Weights of a small transformer language model.
Architecture: RMSNorm before each block, rotary positions, biases, tied embeddings, attention and MLP in parallel.
Each number is 500 + 25 x the weight over its row's rms, rounded and kept within 0 to 999. Layers, rows and columns count from 0. Numbers have three digits each. The size before them is the row's rms in percent of the matrix's.

# layer 3 MLP up, 768x192, rms 0.137, rows 755-767, columns 0-191
095:461540517501494496483482529482506478486499486524488501493494477501530486499511445486534494523473489513470480500454483465532520518495509485474483547490478518495534506492511508502522533521481551523526465506472471508495524531478529483519499512554494525500520493508477452484501509499528484492478467465492479512466472550474449504509504472526506475488504541493513558525523480458522527475523508482541412463545495508488510493513462473527533470518554500524473491498527505521567561515442468500474504497501509531507520491489490505496496535503506499499489508523486529492497464519499455521
099:528502526516487493446493493467484537507501526470500469521479473528477511464491479512515515519504479512544509499518519502524493508474500490488496511452463517526521490486491509524546529519513455522481473470492515479485474490470482531494480434501497475539516524490467504496528502490499519477467506530504491474522499506481515473499571425456518481508529514495513518410499511483511481506503523482505484490501509560519480478508477495504513483560474496488503486460485507478493533505489518491521522550494541455501479541527498480467474520502547471491511511484450542516461511519517470542
097:546503512491494509458515509493422547549466499496519517519532466532465507507554509510456503481554488524514512475527522538485515484508490482482501508500462489524510491501495497517531477514486496473540502483510494504512491487556506483496496508480478486454500505481528511509516466474468490463544485479462485466484505572486538519509481530502532485486485453494497508480472439488505530535509452531468472491508522486525515538487513531524523524481485539469466493534475502483482466472517473462512492491526495509517460514507520516514497504514463503514562528519523503509530523480529467520
095:492457476520463549499485491527498523452511499507529486538527494507511559551509528481499466476530506496482506459510486499471492474532516507471484455514470490493516484521546492461529473539493482498489564496511476470536508550471494495503540488514457535511486485479484482507511484503537508542486530527442477495455462509510473534479496466530532489518491498497493492538544505421504514540499526515494483481527517503458524494494514474504492502540504464485522533495521455519485546504485482481497509474518504498543470502499529500498547534502524511534526521503492529509501498505472500531
099:482516523469528506469470491494481448521510550516463486545513502496471504493510515476477516530511500468539465487449464472512535486448539487509525530520518536481468494530517489495502467523446472488538490504524498494502511478481519465496501549518508489446527521472436470516488507509528515487520506500492533499512531494474488483484499509495493549503496475492481489505453529475504479510497492498545452490479469546561481503509514493495511483454473489473472492474475534519467453486481501524514480518512510543480476515533489526514562515481529497532474513486480472501522500541496501460
097:490570498425465548501493507522509495572503486520520482536489475502515514505485472474464506485490531510479545510467505469507473452521505500525539534528505494511491478522521525486502445482502529508502518501482506516479485494536504495462496547463502541473463494482516473530495545506476518497495468503535447496491493505528495454514508516501484545486480531473536510513512484487483470520502575539508514541533474507510489507489489483500517449483551476525500525522490506477482452486494525489464523484512522467490508479518511499492521489535481511497522475496463468538520507537501522518
106:490500505520524466519497469462509506504541492454504463520513524488512481498547455498512523469523534463493494498480470487530527489510525513500494475489502486513505500519522501530500488553498494454504475523507527514485529457476477522539503503514509470482451442472488477469531522548466520519455517522509495509496504491466506531491496477512497519520457504509530492538541541523519489494570519501521513494528518464481484508514484476526525531507500470492496548556506545476509511545469504501487480488552471511538498525511526501499504514471534560550467481466516502458496525520502480466
099:506497517523459468521497506509488497512529502495480481485487503518497508473531542466496508503508516504520530481484501494446492499533483469520530497495502488457488486513471509449548471498552504422457477482558515524501492496495501497544520552499512510523505528496485492491499516498442536533483488500499496476525478527471462453488520489514507462523469507476508542541500481512512514492546515517495505510479509495562467450484532514528464502538498525544480458492499514469516537499532496505507487524487507491519489507512504491488480490515484481520407462433495487494490481520471486486
097:511509464499505515482511488522480494514502498475515508486486510466469490498514510486477536512486516496496459482520489491484510498517547549512507463530489470475447448498462469544489474524504498460490509481517493493477445496544534535530480505495527507471458509472517523489571501510499459519498496506502512542504490496542526509525510513483457508539517523515510539542495532499502491499470538503488472479529505536505526479530502451520517487535444511482511500482495504425529520497531506531453510479504540536566509489489487497526493507524518492489476496466516507516500433453465487484
097:511474492496482521522494469477523484527506484460507496520484480531487487524523517541495486501527462514487537513532511446535464487528524506525510509493525489488498483512529494516497495499448510513493490465497491488475516476474510463536515546522533520455515467493485480490505477513510505488464496450470539517492447526447470560455484501497557487498523518488504510507479487524450531536507500496502465467513474492524543532456468484498525533483489467465497517470488476546480465466545488476527534514475512523505465478495508498518458472531512463498521508541510460528517525539501465500
098:481501474481509511497462507513518482488493496523524504527487456518488485502467492483487506538524537490488517449508510514538510507491532505492472474491452492507486541538501536497515523459456531468454513497501512528504489506542495478498510511480505485511504426487504488521539472445534515497489500490483496489523475518472475532461523534480505493505478527455495477523534492541485468497480481528516486514522480494472457553502511572509498490507504480489518493522472526487478478539486501506508431536504520567473500501489473472500505510484519497464532440527503459493496470462445532502
100:497463503451509535515527514516479530489486511538548522494478460550505512518487480468488550527483540500518481491485504484499464506517510505500482465495532507477485480529491498525494468489543465428488533467529512464503531509460483493470524494490502506491503458488472537506501497521462472512484492578540514537484491509487514469523465484479493512499523535493472529539500536499502497474495475515507539505481536512502489505517532520480485496462491545506486475481500491504499529474541472465500480526493483486539500504489526458497473513501469522533472528475490462520444490568505484547
098:537464518503516533513460490508509495498529505528492482492501490528494529496525477466506535497466531482494530483548462508519444470493515522505461489522488461523521534493504514539483489498511506506471491498498506513537462519525450479509460519527501492533508490456501504458545506529546474485519525459485485482472480455512492477456500518461526479511518496501484507568530519475453527496493465500535498507585532474504441492484476511494507522483510502478493527518511505490523495546518469486494526483518502527516468514502485502508461496492530478514547462546484482517526480478492468541
# layer 3 MLP down (transposed), 768x192, rms 0.0688, rows 755-767, columns 0-191
096:490460495474538477498528491541475562502522526488532535487493465531458472494508530533514507515539490481515531511489470485480468469512499471495526471506549506542476497514463511508497471506473495452462523438535534501515486515526518516512477521467505475472477540523469498509448465507479533503535536511533526523523495526516529491499495477473532485513497494527517497482531516518521445508501500509480551503514517501522473505503482530480489532474491447543533523528503549513452463506519507522496508486500479479537519499514496512495512546543519515549494543496514513525520477511529510512
097:471506528494506534544470458541502488504478531476465505457503502523466526533507495478458513496468445481499501494481483478480478475548493495489514461525500545520491499538510500501495520555488489526495523529501491506503521490505558479494509532481502462529477482534519524506523517485443469486474493451512456536496527509524495485523479516509472531507485516481532428545477487471494545503522505484496525511506479527500485517466561442495480494485503508483491501524507531548474463517524512549515515517513519471509517473521520494479494506496542504521528463515534465527526496509474535516
096:515501537487529525473527472499517517506490495516540517454500491483512461473478467486490522496507501457495510498482508510486489522483562509480542464511524556502477480494506475474472489506471533499482500507482528474514502462453463543493511480484518532521501463536508516521486481510514475581514490543533489540437497462498471495516496502499490501500509531533489496515494513512485499511522482484505507537491476530516462471511488489524484497495489499543542494492530508547510478472518527540478491476473457478520489464494456501538536531526518500519509465519508504541446464492421494501
095:520542515472488495491479482515496451479492514504459512518516419478498471486503494518507521523474528469532487515519508478515514512468515525489514461467477475479487532473494521492489441512479530506503523511514473498517523448540472482494512476531474519487518463541472468503518537484529540477499508507520514448492514494484468492493513487511469486452519494475523490538494536472522490535503484499473487467519496547481540502512441544483504512514478470491493470547484502523515519505472514462491476488520469518535468504468502488524530449453503492504533555517457535481506494533519524526
101:483529502501462512472519505496516504513518485441560493464557480477476510448468500520482509533462502480507532484505473533515487482496470512490542483496487499479506492494487527510479492473531479498503509453503515531505491503524508505487483483514481496541482562496504502544496500476503545454535498510517508534511496561485525435539473494530514457516510505478427463475511522461507528456494523495482501489533472467498505555504509552510484486537467481487498461534527458482456512488479524516493507470488510494509495521519529480529468506520512505502512486497502506490502496473469494434
095:516456507517474461500523482512520519506512478537497525466493510504481436530519529522508489501500485489484501505505527472489511565518484499481458531510496510491496497433503474489524507506503494483565474513487488501506501512490521436508516422465501466538511488506426508467511489529543491492513483499486537498508532515582496503486511514483476486525509484473500482494523493534540514516519464541518494499436502454491478473517518527529519506511483506515525519496522501492487525539544506499529452507483527509487497475494511530514540476460509489473510477460491506484518480482476476462
108:490486472509489502512511533531436473506480476522497482514465473529535519502514468477460486527531494501494481548461471534460499522496461468477523536482511519503495485508505513488494501519520506521503531524479529525525479544477499485482496520469497538505488512545501521497503466487473462524573447521472475509487454510512544475501532515507465496501489500498526571492460484494514502553486516468493485471470496460518515461498509466514509518521525456539481512461524541484468458514474520479480537514525503480496478509496538521495452509518511511502527519509485504538526539507518530529
099:493551509523502488525457463490518494465495485504496462481482501538512500563502483549490547504528503503491492528508494446460511502480472515465497496524510494467501501501529459491465516497510566510517484474453523491501524485520530499490499491507491496517540482476487497455524454505496510474495549567487528461480506535510477470502490503495504516470559482524523483472478515527485502529499486491511524505517519547482469504477444512515501511441492513502545471481508492498526489485512535473492519536490451446456538499479508480493484512476513497494529504547493515484562526500486504479
101:547488516502505476507525507518517508478449470501484488476489464478507504461463482502507505513540478504523482491507479492520545520527482480486462490507468539517478505514518504473486492475538496535485451484482504453514525497488511454500473495500475490491509505498516538492505498511487527478500517507540477519543468467543494503497571483499462467485438499508478545542495472473507536489498512458505512504499487459468508479523479472503528501466520515515496489484487462548534489486488501484556532464523466454525426506518488504502554483517483491533489568506522509506505514487505446501
099:467508498503468437535502525513474482506490557465448472467492497521470518489485509471521515517552473454471539471472490488501537515529525470513481464517494554482504475519502454469534493475509525506530480473528522504483486534471492493462516492485509478496495558483527531498512504475510520486526456486536493502480532495464502509472484530532475574454540517525479515520548478470523534513516503487516487486508462460481490551477510502471505480511484511505514473483503482503462519540499485495507482490523532493451507494511483489500499492544533494499469494519515528511489477457507488535
103:501502485533501473483521482530524459494493469489525506534523516485440472507484509478495547536495514488503528522494500499530488473501513558464492533475505493486479468506542468506498490492466490487523491546491506506497499467512512513460490522500520534477489508510499466524494492515498506488487547462506520549567481495517532503520508446480498489523449498512536541548468531408515486496515516487516503484466497506481517494480449470498489493454517514496500518562468449517510503497506531494521485511458462505517488536491501512519490486528510537499502525458504498541522523495459492448
100:518464495516463512498493522495484515499484509472482513520491499487469536511450527492557496554472509492459505468483519493505509481517527493498503477460512499488496500464553509500501487512454505480501498486508525508508518489522487522522542508526497512496501517491535531555482515531479462436536541496515537513518516553456487461469488490470522484526531542494524496473481511528488490536523480487498461517534475524446506498476525492517487464480461507491480503492476504512486491515478516494527506492466547470483510514500531523516516485526456499532392509515549475529484495536481505489
100:493489475516500476511498510478521467451519540499506540503512488476470473523520482531470499523453490484486493515516511442487476514518542496520473551455492513478496517485531494478477513496491512481510509521523448511467490480534505514467537494528457552480509483496503432497470448475534544493488509524504518488501512506516516479535494475442498485472485525470517535507458502456472493492495498456506490530496513509477516459530533489534471505482505520530526483548513513540518479527550512510448492527491467480496518550496555490476511513521491510470505499462465499485500516528471521472